config = dict(
    num_hidden_layers=9,
    hidden_size=384,
    num_attention_heads=6,
    num_key_value_heads=6,
    head_dim=64,
    intermediate_size=1536,
    vocab_size=8192,
    hidden_act='gelu',
    norm='layernorm',
    norm_place='pre',
    norm_eps=1e-06,
    positions='learned',
    qk_norm=False,
    attn_scale=0.125,
    bias='none',
    tie_word_embeddings=True,
    parallel_block=False,
    init='normal',
    init_std_qkv=0.0234,
    init_std_o=0.0055,
    init_std_up=0.0234,
    init_std_down=0.0055,
    optimizer='soap_variant',
    learning_rate=0.00511,
    lr_mult_up=0.603,
    beta1=0.95,
    beta2=0.95,
    lr_head=0.00541,
    max_grad_norm=1.0,
    warmup_steps=200,
    schedule='wsd',
    decay_fraction=0.567,
    decay_shape='linear',
    final_lr_fraction=0.0,
    batch_tokens=65536,
    max_seq_len=256,
    doc_mask=True,
    train_tokens=402700000,
    max_steps=6145,
    dataset='wikipedia_en',
)
Each number is 128 + 24 x the weight over its row's rms, rounded and kept within 0 to 255. Layers, rows and columns count from 0. The size above them is the row's rms in percent of the matrix's.

# layer 2 MLP up, 1536x384, rms 0.149, rows 1043-1060, columns 192-383
size [ 91 115  94 126  97 100  98 112  72  94 100  99  98  81  89  92  92 100]
[[105 124 119 117 129 148 100 108 113 104  97  99 127 156 132 136 121 135 112  97 117 176 129 187 118 161  92 149 169 100 127 126 103  66 132 115 131 142 130 153  96 125 120  81  86 136 140 103 144 113 101 142 110 151 133 162 152 140 157 111 112  97 131 126 143 105 174 129 129 102 117 125 111 149 156 137 101  56 130 126 163 108 147 137 125  84 111 109 112  99 128 158 118 120 147 152 127 109 110 119 125 138 125 132 145 121 106 142 118 154 106  84 109 138 119 140 138 122  95 214 159 142 169 141  92 128 122 125 133 146 124 140 145 114 105 124 148 132 147 104 136 102 115 182 134 152 120 115 142 134 126 104 109 122 122 148  71 155 127 126 127 163 111 105 118 143 156 134 138  81 145 164 128 134 126 168 106 123 135 100 181 116 162 110 153 156 120 164 128 104 153 142]
 [112 143 133 142 144 137 157 144 124  80 133 141 150 177 145 137 154 153 111 124 116 118 165 133 109 138 159  54  91  90 106 182 109 110 122 136 118 110 132 145 131 134 112 132 123 137 138 130 124 128 132 141 128 132 109 134 102 152 128 156 196 125  96 131  86  99 130 155  99 162 127 174 166 180 169 112 178 104 140  84 119 122 134 129  79 145 112 143 150 118 148 111 123 106 114  95 169 132 141 163 127 113 109 169 129 107 142  84 130 135 123  93 113 158 133 107 123 151 165 161 136 113 120 120 145 121  99 156 147 115 135 143 132 166 154 133 132 108 122 154 103 130 143 148 120  88 130 119 130 109 121 120 101 123 123 110 117  99 113 137 146 167 135 133 162 105 154 117 145 152 101 128 120 129 104 113 161 131 110 118 153 113 145 134 159 109 121 111 157 136 136 122]
 [ 98 110 145 165 166  82 134 117 138 140 152 119 105 165 171 159 132 131 102 103 121  57 174 155 149 120 117 141 141 142 166 109 128 153 138 119  83 136 138 125  81 148 129 151 127 107 142 153 113 121  99 120 113 127 118 116 132 135 135 126 118 131 129 161 143  95 120 139  85 145 165 110 128 131 130 127 131 117 130 175 114 125 173 144 129 130 141 148 117 159 141 119 131 165 115 133 119  70 105 129 130 152 121  93  86 136 117 115 127  69 149 147  94  92 131 153 111 154 152 115 122 135  94 102 131 136 123  95 115 118 147 130 140 126 101 124 113 139 138  92 106 100 131 168 125 155  85  54 139 160 122 113 155 119  76 109  85 105 125 109 148 132 112 153 152 131 148 152  92  98  84 127 129 114 123 147 127 154 140 101 171 142 183 150  97 164 107 112  75  95 121 137]
 [111 124 180 119  61 182 135 133  97 120 142 115 133 151  98 138 108 106 126 130 173 116 131 152 136 101 104 171 138 123 140 127 120 104 133 150  99 136 121 129 174 154 112 101 107 125 130 123 120 114 124 134 125 181 112 111 117 105 156 140 127  88 115 116 145  65 127 144 121 149 134 165 129 149 130 150 149 138  98 126 122  78 114 101  88 140 143 137 157 133 134 130 166 139 106 174 115 137 139 113 126 156 128  72 121 134 156 131 123 148  92 178 149 134 173  66 139 102 131 132 131 118 132 109  82  81 132 148  94 184  95 141 103 122 112 146 124 164 127 139  80 138 147 119 165 105 144 129 129  96 116 116 130 126 149 141 129 155 135 135 135 150 100 126 104  98 109 151 117 163 192  95 135  98 126  76 130 104 169 132 145 131 146 142  91 109  98 151 123  83 135 150]
 [129 142 107 115 158 143 117 118 133 142 131 139 145  90  65 144  79  92 153  75 156 112 119 128 120 125 102 155 155 100 131 117 100 106 137 165 120 145 125 134 127 145 144 122  88 145 108 113 135 131 153 157  93 119 138  96 146 166 112 124 140 121 142 127 125 120 151 100  97 148 139 167 157  94 159 108 125 134 166 154 146 119  68 129  55 157 127 139 139 157 155 139 106 122 150  88 137 139 131 114 153 110 153 101 107 141 150 151 126 152 137  95 109 171 125 150 114 101 139 173 144 155 101 121 123 143 142 118  97 117 137  77 123 139 115  84 105 117  72 107 155 136 140 115 112  87 171 135 132 116 127 108 177  98 142 135 133 105 151  94 125 128 120 175 138 114 128 142 143 150 140 137 113 124 143 158 134 161 133 181 187 135 150 153  95 126 115 106 184 164 149 133]
 [122 107 118 138 150 159 115 140 105 122 139 105 126 131 186 146  88 106 140 135 148 112 172 136  98 116 176 138 130 115 162 172 113 148 120 131  95 122 109  95 126 137 177 102 105 180 123 167  98 115 147 141 153 125 182 128 155  89 102 138 147 113 117 127 124  81 144 148 101 166 142 100 125  85 151 122 147 104 149 134 121 151 108 143  85 106 136 125 134  89 107 153 141 125 149 155 139 187 107 102 150 105 113 121 117  92 123 107 111 151 158  89 141  99  88 138 110 117 129 157 134 122 189 125  98 144  98 122 107  89 111 162 109 110 132 138 110  90 163 136 181 105 121 148 111 128 114 115 122  99 117 140 184 186  94 107 130 159 126 126 137  89  90 129  99 122 165  89  95 132 107 129 114  85 145 111 149 141  93 109 109  84 115 150  99 145 138 147 113  95 151 140]
 [145 125 129 187 152 131 107 113 137 148 128 132  95 125 152 157 138 125 131  96 165 127 128 123  93 128 166 106 142 104 102 121  41 159 133  82 153 133 105 127 125 123 123 114 121 127 116 149 155 168 114 189 101 134 117 151 131 100 134 119 150 124  81 159 111 113 143 121 141  80 142 191 131 160  93 117 107  97 130 130 117 125 118 155 135 133 108 117 120 135 151 138 184 122 138 188 106 180 137 105 154 133 121 138 101  85  95 113 123 136 129 138 112 147 118 150 145 133  92 103 170 101  96 174  82 134 165 115 129 106 141 144 116 102  93 125 154 121 155 132 103 149 143 164 110 159 113 131 193 149 118 173 126  62 132 126 104 159 134 161  85 133 114 147 122 146 139 129 109 103 164 152 168 166  98  80 106 134 143 124 107 127 129 123 142 122 136 154 147 122 158 184]
 [136 113 166 128 167 129 144  96 123 143 136 109 105 115 162 167 129 135 104 112 109 114 161 100 105 153 154 150 131  29  96  79 117 140 121 129 143  75 107  90 125 159 135 176 115 130  96 153 140 172 111 111 103 123 124 133 154 119 175 104 142  78  97 101 154 103 116 147 101  93 140 120 130 148  84 139 108 128  93 177 125 159 119 106 122 147  90 141 161 127 109 129 169 109 136 150  86 104 131 147  96 133  91  69 150 123 142 112 159 169 145 121 131 138 130 115 136 165 114 122 123  99 123 190 171 119 155 139  97 112  97 149  87 143 133  92 134 159 151 130 145 185 138 148 108 151 124 157 168 165  95 116 113 121 151 106 126 144 117 109 129 133 129 155  91  99 110 141  94 104 111 119 129 164 117 170  55 110 117 110 145 128 122  94 135 147 113 118 114 163 143 132]
 [150 152 119 105 144  99 118 125 128 136  87  94 105 106 112 159 101 141 151 130 150  98  89 154 113 135 117 146  97 115 170 127 105 131 127 131 104 144 127  89 159  78 123 151 122 107 129 128 172 138  99 117 147 135 138 140 130 130  95 119 131 156 104 134  90 163 135 129 132 114 118 134 142 115 134 144 143 148 135 105  90 123 140 130 131 123 126 114  96  76 143 122 119 117 133 122 132 154 138 126 135 116 154 110 146 158 159 100 110 139 134 130 135 102  97 106 117 143 165  96 171 132 151  96 133 139 131 107 140 123  96 144 117 130 147 112 144 121 105 176 131  75 157 134 119 131 138 102 185 136 160 172 135 125 105 153 113 114  85 120 125 109 149 138 107 143 165  83 126 130 137 143  78 133 125 147 143 159 131 114 111 110 143 104 148 131 123 143 180 142 119 118]
 [ 90  92 137 125  84 100 143 115 126 137 131 110 125 146 141  93 145 117  69  99 115  80 111 135 125 135 128 123 122 137 124 129 106 152 151 147 139 127 147 115 145 116 156 117 104 124 101  92 104 146  94  55 138  82 124 132 105 119 113  99  98 183 112 126 140 136 133 108 114 131 125 149 142 188 131 142  66  90 111 129 159  97  87  51 107 120 117 163 121 128 133  92  95 147 158  86 115 165 161 103 127 152 172 118 113 114  89 155 132  55 140 115 121 151  92 112 113 100 115 102 152 100 106 108 168 178 106 119 104 106 115 146 193 133 136 137 137 109 138 144 128 123 101 149 131 138 130 140  84  92 146 146 135 108 138 147 138 163 106 171 148 126  88  89 134 104 129 155 124 162 165 154 114 163 120 130 176  94 131 139 148 143 167 132 122 130  96 120 155 133 156 109]
 [132 110 157 137  79 125  87 132 155 128 101 127 151  80 114 123 135 136 127 113 179  94 129 123 143 144 161 165 113 133 133 159 122 109 125 129 134 114 103 127 137 152 128 100 144 124 161 117 107 100 154 129 154 123 135 121 149 166 137 108 149 123 114  95 140 139 118 104 168  97 115 145 133 128 132 123 140 151 157 112 136 132  99 147 140 150 124  75 161 143 130 129 109 130 102 126 168  63 127  86 153 170 100 110 124 106 156 127 114 103 123 140 176 176 102 102 115 111 145 133 161 156 122 183 135 144 137 141 124 124 116 154 130 131 126 139 129 133 162 111 167 117 138 101 141 137  90 142 135 143 143 108  86 155  97 161 128 133 123 157 124 130 129 129 114 149 125 122  74 158 137 103 135  99 114  97 131 130 156  57 164 129 164 122 167 132 147 131  88 123 148 130]
 [150 113 129  69 165 120 102 145 137 152 101 123 172 139 133 152 125 129 147 146 106 145 115 138  73  90 126 120 137 116 131 139 154 124 126 117 115 113 144 100 126 141 133 133 113 151 135 143  95 115 126 135 133 130 135 133  96 134 110 152 118 142 127 143 140 117 130 140 112  88 155 120 140 151 134 122 131 156 119 144  95 134  87  77 130 133 101 132 117 123  98 143 115 140  88 146 131 166 166 109 129 111 131 122 147 155 144  95 122 133 130 139 156 133 159 126 150 152  94 174  86 168 132 133 166 165  96 122 140  74  99 155 136 164 118 135 167 147 124 119 142 149 125 107 119 112 152  86 144 110 138 105 118 133 112  86 127  85 172 154 141 147 146 132 166 105 111 112 125 165  98 171 108  92 168 127 146 119 100 149 148 145 111  84 109 111 165 138 144 168 146  85]
 [ 62 152 145 140  95 113 145 141 135 154 140 121 158  90  79 140 105 122 134 134 145 183 126 141 101 128 123 140 101 126 114 149 135 127 141 142 120 142 100 108 128 143 118 162 136 152 122 147 180 137 124 149  65 138 117 122 131 129 128 114 136 109 164 133 130 115  94 116 171 150 106 159 136 162 126 125 110 101 130  75 128  88 130 117 100 149 146 165 155 113 127  95 128 151 136 146 118  98  85 126 148  99 131 104 131 132 113 112 122 138 123 119 127 118 135 141 106 121 141 123 127 118  91 119 173 136 124 146 159 171 120 125 130 126 131 140 169 137 157 136 143 155 117 130 119 140 157 123 131 129 125 161 149 144 170 106 128 157 130  42 170 162 129 135 151  82 137 167 121 126 209  88 130  95 136 120 103 117 145 132 158 110  99 148 116 127 129 143 114 169 163  55]
 [168 131 129 133 138  78 124 137 122  90 150 137 122 103 100 126 131 106  92 133 170 142 118  99 122 125  98  95 148 144 129 176 118 101 110 108  96 110 163 138 153 166 157 121 134 143  81 115 104 136 137 121 123  99  87 147 149 151 139 137 100 125 113 131 180 121 123  99 110 105 131 204 167 130 134 121 169 132  78 162 125  98 106 158 123  91  80 133 140 111 144 166 145 113 140 127  76 133 108 138 118 107 110  86 123 137 113 141 109 140 150  73 115 128 142 152 125 166 124 141 123 126 151 115 162 124 125 127 108 109 160 107 111 153 121 123 135  83 139 130 155 166 127  71  94 130 116 132  86 131 129 138 154  78  98 122 172 139 155 112 120 121 111 105 131 189 107 113 115 120 130 147  99 137  93 179 157 114 138 120 123 133 125 140 173 133 122 132  94 153 175 104]
 [ 96 124  93  94 107 110 131 133 139 156 170  85 189 135  74 117 115 126 140  92 111 147 138  55 146  90 158 129  99 106 138 132 163 143 110 135 154 126 130 146 108 117 150 136 141  52  97  89 148 103 123 115  99 130 111 137 121 156 135 120 142  65 124 111 145 105 149 166 133 141 125 145 117 152 162 120 113 113 146 125 143 130 115 158 163 146 128 130  96 155 158 111 139 167 134 176 123 136 122 187 152 135 175 110 138 135 100 124 110 155 120 125 104  76 112 138 161 115  88  73  92 130 104 158 162 160 105  96 137 140 102 161 134  60 144 112 104 142 139 106 132  72 169 136 139 104  96 113 146 101 104 156 117 148 135 109 136 118 158 146 121 153 124 113 123 119 168 110 117 126 128 135 125 133 121 102 124 105 126 101 117 147 164 146 147 155 150 157 120 135 113  96]
 [ 95 149 147  96  97 152 110 127 134 105 131 108 125 103 147 163 141 161 128 126  72 115 128 103 134 132 114 131  76 132 127 102 154 177 149 155 110 141 114 141 154 147 150 141 132 135 148  94 126 136 151 134 153  83  48 135 125  98 106 106 101 137 118 134 149 119 147 110 123 180 138 139 118 128  97 110  92  75 161 106 114 160  94 136 133 112 106 146  88 132 157 134 110 117 141 176 146  88 134 120 178 176 145 106 120 131 142 115 129 143 116  98 153 132 116 114  76 131 111 157 121 120 163 126 131 137 119 134  93  95 135 138 139 114 150 118 112 149 111 147 117 111  93 178 126  90 130  86 176 126 131 159 151 108 125 122 150 124 111  92 138 178 168 123 127 106 114 106  79 119 146 117 134 119 170 118 100 136 141 115  96  79 103 149 100  98 140 164 180 122 140 156]
 [116 147 120 143  98 120 119  90 130 171 138 100 129  83  97 154  99 125 113 142 113 138 137 113 148 150 131 125 126 170 134 127 174 110 154 108 126 144 105 155  96 120 113 160 162 116 107 173 113 121 122 131 132 135 141 151 143 141 132 148 128 129 102 123 167  88 155 109 144 133 143 147 131 106 140 157 130 142 133 155 135  77  97 144  68  99 141 150 135 145 129 119 102 167 131 164  91 124 149 160 117 150 100 135 103 125 105 163 130 116 103 147 135 119 163 155 110 159 149 112 135 101 163 119 146 130 121 147 116 144 132 103 174 121 114 145 142 124 162 115 177 144  72  87 139 170 119 109 150 141 112 131 168  92 129 154 137 146 163 165 106  89 130 107 102 131 130 150  59 164  76 135 107  95 134 140 102  83 141 130  84 154 128 117 151 129  96 126 143 116 164  99]
 [176  94 184 148 125  90 152 140 161  86  85 125 112 120 144 112 106 127 139 153 101 123 129 118 151  80 174 150 178 104 142 123 111 165 174 116 110 137 165 149 103 132 104 108 115 136 166 133 105 131 129 131 109 167 169 114 106 115 145 128 180 129 143 149 113  92 145 144 173 117 112 154 126 158 159 107  98 152 137 156 142 129 119  94 124 116 142  92 141 164 111 175 159 100 106 143 145 143 123 170 149  90 106 126 128 148 149 110 156 108 165 143 107 150 142 124 108  75 104 137 128 117 103 110 139 151 142 163 112 146 116 129 120 105 105 115 167 135 115 151 124 140  75 159  87 111  63 118 157  94 130 129 115 140 104 145 123 124 123  64 157 135 161 124 121 130 146 143 113 143 130  89 141 168 148 116 118 121 131 150 142 149 133 132 149 112 132 107  88 103 132 135]]
# layer 2 MLP down (transposed), 1536x384, rms 0.237, rows 1043-1060, columns 192-383
size [107 103 103 115  99  98  97  96  78  96  95 100  96  89  98  95  92  99]
[[138 121 104 150 123 101 122 120 158 150  84 125 124 152 156 136 133  72 141  98 147 139  98 132  99 164 163  87  75 117 100 114 117 140 128 140 149 128 147 135 118  84 121 119 129 145 115 134 138 157 134 131 103 198 128 120 165 129 119 106 130 144 107  71 120  90 122  74 131 103 109 133 185 135 143 171 125  87 113 127 174 121 161 145 146 136  95 115 133 119 150 153 129 139 147 155  71  80 113 115 134 109 137 120 133  98 105  89  99 141 110 160 110 149 106 123 110  88 123 152 106 185 139  89 152 156 144 166 188  99 147 156 117 137  57 135 162  81 201 102 131 148 128 112 147 112 127 136 138 164 121 137 153 115 125 133 137 131 100 127 121 139 124 152 118 137 152  98 136 176 119 136 117 110  94 133 129 100 127 111 141 138 156 106 115 141 126 135 114  97 142 190]
 [192 137 107 126 124 145 137 134 120 132 124 146 115 101  63 140 124 114  90 113 119 142 135 199 124 124 139 131 136 133 171 112 113 135 102 107 122 130 114 142 145 148 127 144  84 112 137  59 119 158 139 149 111 134 103 113 112 138 114 120 136 137 162 131 136 110 154 139 142 145 188 130 143 153 116 140 133 129 108 108 167 130 132 132 110 180 118 133 100 149 122 140 139  94 141 105 134 127 110 129 115  98 107 120  99 119  69 131 198 116 148 125 134 146 173 132 131 158 123 103  79 106 145 132 143  55 122 150 122 129 137 107 143 109 145 128 148 152 133 137 142 117 118 129 100 129 158  76 117 154 157 116 104 144 127 105 133 103 119 116 115  86 125 157  99 137 152 108 155  98 113 127 165 124 109 158 159 133 128 165 121 111 105  89 181  85 152 128 125 144  81 124]
 [105 144 146 166 141  86 124 127 130 103 138 127 105 106 133 176 134 138 123 132 149 135 125 143 100  97 154 194 120 105 123 109 139 161  66 142  88 130 136 135 131 127 126 153 101 136 120  93 116 136 121 112 127  89 129 114  99 152 153 126 121 168 113 149 117 141 124 114 181 172  71 100 144 165 162 119 123 107 142 113 144  83 133 150 171 127 124 156 157 131 133 131 127 150 129 135 110 114  96 141 154 122 119 143  63 139 123 118 117 142 121  94 123 147  98 134 132 157 152 104 125 144 126 151 105 145 200 181 148  94 140 125 141 100 142 125 122  73 122 124 177 161 118 156 144 122 118 140 142 127 173 126  71 130 120 127  69 135 147 114 107 131 176 119 140 103 121  99 140 188 141 148 115  71 108 115 146 171 179 171 120 137 104 134 117 139 128 128 124 126 113 150]
 [139 170 119 110 141 144  74 163 144 156 102 114 128 127 114  94 123 135 200 143 153  88 136 138 131 118  86  90 127 161 106 184 149 100  91 136 134 147  82 124 125 144 109 107  87 135 172 144 113 156 142 112 150 118 124 111  88 119 161 127 157 134 164 151 105  98 155 127 162 121  95 100 147 143 143 128  79 118 150 131 142 186 162 124 122 132 120 177 152 132 153 149 106 110 101  96 146 100 144 109 128 114 118 123 130 111 125 133 149 165  91 158 156 111 145 138 136 143 133 125 153 106 121 146 159 123 136  81 121 151 140 127 106 157 203 142 128 113 133 139 162 119 119 141  82 118 145 126  84 152 158 135 136 115 137 160 136 101 109 127 128 103 110 139 129 133 156 154  81 134 147 165 133  80 127 157 109  76 129 149 162  88  90 172 123 132 142 133 172 137 107 123]
 [155 161 116  95 120 121 122 126 125 183 114  78 132 147 145 150 136 144 122 117 120 141 144 125 121 152 166 127 150 138 163 142 116  99 102 126 129 139  95 118 161 108 134 137 118 148 130  86 107 123  84 122 123 107 108 142 130 141 116  84 137 101 111 107 105  98 142 143 127 104 121 143 138 115 117 136 125 167 203  94 145 106 153  93 122 100 141 112 125 142 129  95 131 169 136 125 105 133  88 128 127 108 116 134 101 131 134 134  98 170 179 120 137 155 125 101 136 152 146 127 141 112 136 142 130 144 127 120 118 127 134 103 151  90 176 123 148 109 128 145 147  98 170 109 115 102 133 118  91 136 176 150  96 156 136  83  85 144 108 137 126 159 158 126  98 127  88 146 145 147 107 156 157 129 138  78 109 145 146 100 181  81 172  98  89 112 169 132  95 132 116 127]
 [163 126 144 123 106 111  96 163 102 130 150 169 125  78 170 159 133 143 106 115 118 126 159 111 126 140 139  94 128 114 104 149 113 121 133 107 100 135 109 161 151 146  55 114 112 146 149 172 195 136 142 121 121 121 115 127 164 124 116 146 120 156 119 161 107 132 153 113 101 163 113 114 148 111 145 122 129 152  93 124 106 122 135 143 136 129 133 150 124 157 134 165 109 168 102  99 136 112 115 113  77 102 125 153 122  98 104 153 154 148 153 180 138 130 125 118  80 115 165 117 132 150 108 120 127 109 152 146 109 127 137 134 152 136 135 168 132 156 122 125  92 133 137 107 104  81 125 107 111 101 138 110 105 132 171 111 104 148 105 169 108 167 139 109 109 140 107 112 136  84  97 164 144 102  89 135 128 129 152 108  59 116 110 123 162 178 128 172 137  70 164  86]
 [106 161 127 184 148 115 100 145 125 152 135 146 172 132 122 160 137 136 127 144 111 114  93 123 168 150 159 136 120  98 171 157 147 100  66 132 146 110 119 152 155 163 128 103  78 111 103 126 162 122 105 103 126 122 162 125 126 135  90 102 142 125 146 151  98 151 119 120 112 158 142 132 115 108 185 116 132 166 129 101 126  85 139 127 115 100 138 131 124  91 112  99 105 134 126 148 193  98 115 122 135 154 123 118 151 140 110 130 136 142 128 121 175 139 136 176 104 135 136 123 116 133 130 144 127 113 130 122 129 175 113 159 100 103 121 137 139 136 139 168 120  86 117 162 105 153 114 122 115  82 147  88 112 128 124 114 127 153 116  98 129 133 125 134 112 126 122 177  99 146  95 103 134 126 160  79 129 141 119 183 124 113 133 130 134 110 145 141 100 173 140 131]
 [120 126 168  90 145 129 156 120 119 131 154 142 123 196 132 135 133 139  77 143 134 110 140 114 140 100 108  75  71 143 125 116 129 130 115  91 112 140 107 113 128  84 121  95  90 119 151 108  91 131 110  80  75 133 105 127 123 100 136 118 139 159 109 132 166 105 117 150 160 126  96  96 128 111 100 155 146 175 130 109 145 136 164 137 116 138 143 138 137 130 142 136  98 137 126 127 136 114 104 130 100 117 134 119 181  95 187 139 106 143  72 121 176 116 151  83  83 113 140 149 128 158 146 130  93 120 130 145 168 138 125 120 124 115 103 167 128 102 152 131  97 101 145  77 146  90 164 128 139 133 124 123 112 129 169 139 140 125 139 129 130 120 125 175 133 146 163 122 122 140 162 102 122  95 115 164 139 139 148 132 117  94 133 155 138 152  84 153 148 100 150 141]
 [154 135 154 163 119 113 177 106 121  74 136 130 126 126 133 113 109 157 164 101 139 161 103  88 123 143  99 116 100 142 107 119  86 115 105  96 148  63 125 142 172 134  86 134 105 132 145 138 122  94 150  92 141 125  81 131 144 134 155 121 109 137 130 164 108 112 130 127 119 124 119 128 183 146 145 119 133 129 135 163 124 115  63 143 139  91 120 158 120 115  99 164 109 115 108  96 113 106 101 126 125 137 151 120  82 148  88 112 128 156 174  72 154 115 149 147 119  71 155 135 145 135  84 112 125 109 153 100 107 139 146 138 128 144  94 166 124 133 133  94 140 109 133 107 107 138 111 112 156 143 125 154 121 131 133 104 100 154 136 147 109 123 136 140  82 117 125 150 137 149 153 104 142  98  95 100 119 104 162 106 123 149 108 112 179 129  98 102 104 130  80 133]
 [118 120 127 134 110 131 206 112 111 156 135  70  95 127 111 125 142 156 150 187 117 131 122  94 134 124 107 129 145 106 118 147 108 141 127 123 103 119 151 115 129 125 145 174 134 113 169 127 127 183  98 105 124 123 123 148 151 130 153 142 143 111 125 143 142 137 113 120 136  81 146 110 172 119 113 124 157 147 190 132  86 162 108 154 126 159 120 120  80 153 103 130 118 151 115 123 139 144  91 147 113  68 139 165 158 140 151 127 164 146 128 121 146  93 123  91 135  85 101 163 181 102 155 117 169  96 159 145  79 120 190  79 121  97 142 129 132 151 138 117  77 130 153  83  98  97 111 110 124 100 136 122 131 147 158 119 123 107 142  84  83 169 126 119 157 116 164 160 137 106 103 129 147 117 125 107 108 128 176  96 100  95 116 143 135 123 123 125  93  83 131 163]
 [ 99 152 124 140 123 154 105 106 100 117 106 113  60 144 107 173  89 157 104 125 130 110 129 133 151  89 129 118 122 145 119 117 115 133 112 111 123 167 155 100  94 119 134 128 143 136 119 159 156 134  94  96 108 129 149 123  79 143  87 120 141  85 113 139 111 109 149 143 150 138 134 150 122 134 143 123 123 171 169 105 121  94 119  43 161 120 130  98 164 139 121 174 170 124 127 167 143 109 113 122 150 137 124 117 171 141 143 126 152 153 137 171 179 150 105 125 156 140 155 129 130 138  98 116  93  88 164 132 162 118 103 115 150 151 136  99 129 136 169 143 106 133 129 152 156 153 126 144  94 107 158 113 107 125 159 124 134 134 117 126 112 114 106 113 119  99 104 126  95 139 151 136  98 151 115 138  53  60 159 133 116 115 124 131 163 126 127 157 175 130 151 105]
 [115 118 118 136  97 176 105 100 100 124 102 128 121 165  90 129 121 151 153 123 152 126 104 147 113 150 149  95 104 143 109 147 138 139  87  95 120 119 167  91 135 141 122 123 123  91  89 140 132 174 122 117 180 145 114 137 174 151  94 147 153 118 125 158 102 100  93 158 123 134 141 134  69 111 178 126 130 122 130 105 109 119 116 175 125 160 133 117 108 127 160 113 151 136  94 101 161 105 123  98 144 115 176 141 122 140 127 119 113 111 128 140 166 134  43 145  87 121 102 110 148 143 143 156 151  87 150 138 130 142 103 125 102 134 135 113 137  94 111 122 144 169 174 141 138 135 123 142 117 158 140 119 127  93 138 164 111 133 161 129  76  38 125  88 151  94 103 139 171 151 155 140 169 162 110 152  96 162 128  87 102 110 124 116 133 123 110  80 132 121 130 127]
 [112 109 110 145 128 143 181  89 123 165 139 112 127 135  94 107 117 119 107 117 127 103 165 135 162 120 122 119 102  96 140  87 142  76 117 102 159 118 138 104 167 130 148 160 126 158 100 126 136 118 136 159 150 142 166 121 119 158 142 135 139 111 153 152 130 137 152 133 115 149  82 134 113 131  96  96 146  89 125 103 146 147 119 160 107 111 109 136  98 169  94 136 132 154 135 113 124 192  97 104 141 104  83 109 159 113 135 133 131 136 132  96 104 105 149  82 162 138 133 124 162  70 157 141 138 154 152 132 119 117 127 152 128 157 114 122 162 138 107 131  99 102 120 101 143 154 110 159 108 116 164 151 140 154 155 150 155 122 139 101  69 131 157 143 151 162 140 107 110 149 154 105 135 107 115 131  85 180 164 118  94 149 101  88 133 130 140 146  85 122 147 120]
 [127 123  84  85 156 138 125  82 130 107 157 123 147 157 102 125 129 136 132 150  96 100 122 109 135 143 129 137 147 163  85 122 105 133 124 142 157 126 108 143 133 168 133  81 116 147 178  89 103 116 114 112 133  79 118 123 129 149 171 103 150 130 112 151 179 190 128 128 124 168  87 141  96 120 160 105 136 158 126 118 118  56 131 115 139  86 130 111 142 138 148 115 135 157 136 169  75 112 133 100  94 153 148 131  89 117 146 118 119 150 165 126 102 145 116 144 145 131 132 112 147 170 127 142  82 103 123 114 118  80 120 112 133 109  86 139 185 135 130 168  79 132 119 170 104 147 111  88 116 111  95 136 126  63 129 101 131 129 181  93 110 153 117  86  97 136 125 123 148 100 123 103  87 165 115 155 127 113 164  93 117 110 156 162 156 221 121 123 144 131 125 124]
 [ 99 155 138 106 125 105 155 159 154 133 164 148 134  89 105 166 106 120 111 121 129 139 151  99 145 117 137 155 115  89 104 147 115 132 114 110  95 146 168 150 150 143 160 128 171 152 116 116 129 131 115 165 125 158 140 128 149  92 110  93 121  98  92 143 120 118 119 133 107 156 152  86 137 136  80  94 124 114 108 128 158 125 113 132 126 141 125 147 163 131 169 132 129 127 115  86  95 158 132 102 174 143 116 142  96  95  97 120 107 133  99 113  76 152 119 133 111 106 156 163  99 113 127 104 168 163 154 149  90 122 132 147 115 164 114 128 110 102 145 161 107 142 111 125 160 139 118 108 168 126 103 128 109 112 115 134 130  88  89 129 118 130 107 135 125 118 142 144  60 130 133 130 144  59 143 146 147 153 132 144 143 162 116 146 124 115 130 110 150 138 100 128]
 [151 118  99 139 146 128 117 145 139 123 135 114 140  75 126 147 126  80  85 145 122 119 125 112 136 121 126 119 133 118 103 142 167  74 131 112 128 106 136 160 122 103 123 111 145 134 160 121 133 114 143 130  94 131  75 150 139 143 147 124 130 123 171 111 145 148 138 117 100 130 148 107 129 114 108 144 113 120 163 157 149 136 119  99 122 126 168 104 172 100 137 143 120 134 117 134 111 171 135 121 127 151 178 141 120 136 165 139 162 178 113 149 154  93 114 125 162  96 131 161 154 161 131 133 173 157 114 125 204 118 127  94 135 133  88 129 122 178 124 118 127 142 123 107 140 107 149  81 116 127 117 154 119 133 137 160 140 155 100 119 164  87 117 138 124 148 116 165 164 194 124 159 140 169 154 102 145  91 143 132 142  95 130 162 125 109 130 113  70 101 123 129]
 [148 152 132 140 158 158 120 133 127 102 118 145 136 115 118 136 138 137 114  99 130 135 107 194  96 142 146 167 108 118 168 102 134  98 118 113 122  74  98 101 116 143 125  92 107 105 119 162 148  98 114 112 172 137 162 134 147 129 155 115  54 133 183 142 116 121 123 109 137 142 118 161 129 120 143 127 151 108 149 104 129 157 114 127 148 124 149 147 135 151 133  89 158 147 121 151  89 133  83 140 122 132 147 128 122 125 105 153 123 114 146 119 161 145 161 121 107 137 143 132 103 139 162 154 112 159 165 118 138 148 140 150 147 115  88  84 121 126 125 151  95 164 109 131 143 124 132 111 134 149 103 115 121 115 101 129 141 161 137 141 169  97 151 159  91 130 129 124 150 132 101 146 154 111  98 103 148 135 150 128 184 124 173 107 114 150 115 146 138 155  93  80]
 [134 126 101 133 121 133 137  88 138 115  95 140 144 146 117 129 138 146 119 136 129 157 144 161 133 146 146 115 135 113 105 144 150 131 139 105 115 137 189 123  98 104 128 121 165 134 117 151 115 111  99 139 151 127  52 157 148  96 112 116 118 109 103 149 152 102 176 118  78 101 134 142  91 108 153 127 115 110 136 111 112 147 143 139 152 162  88 123 127 128 160 130 133 131 160 128 161 125  94 132 136 111 169 117  93 140 135 121 174 140  89 150 116 158 110 159 104 159 129  72  74 152 116 130 112 100 103 166 167 151 139 149 118 128 160 128 128 137 140 126 136 114 159  78 118 170 106 139 131 114 131 152 152 142 115 151 170 110 130 126 145 117 126 165 152 126  98 164 154 134 141 101 185 167 125 123 138 117 149  96 134 120 158  76 152 139 112 158 117 112 100 137]]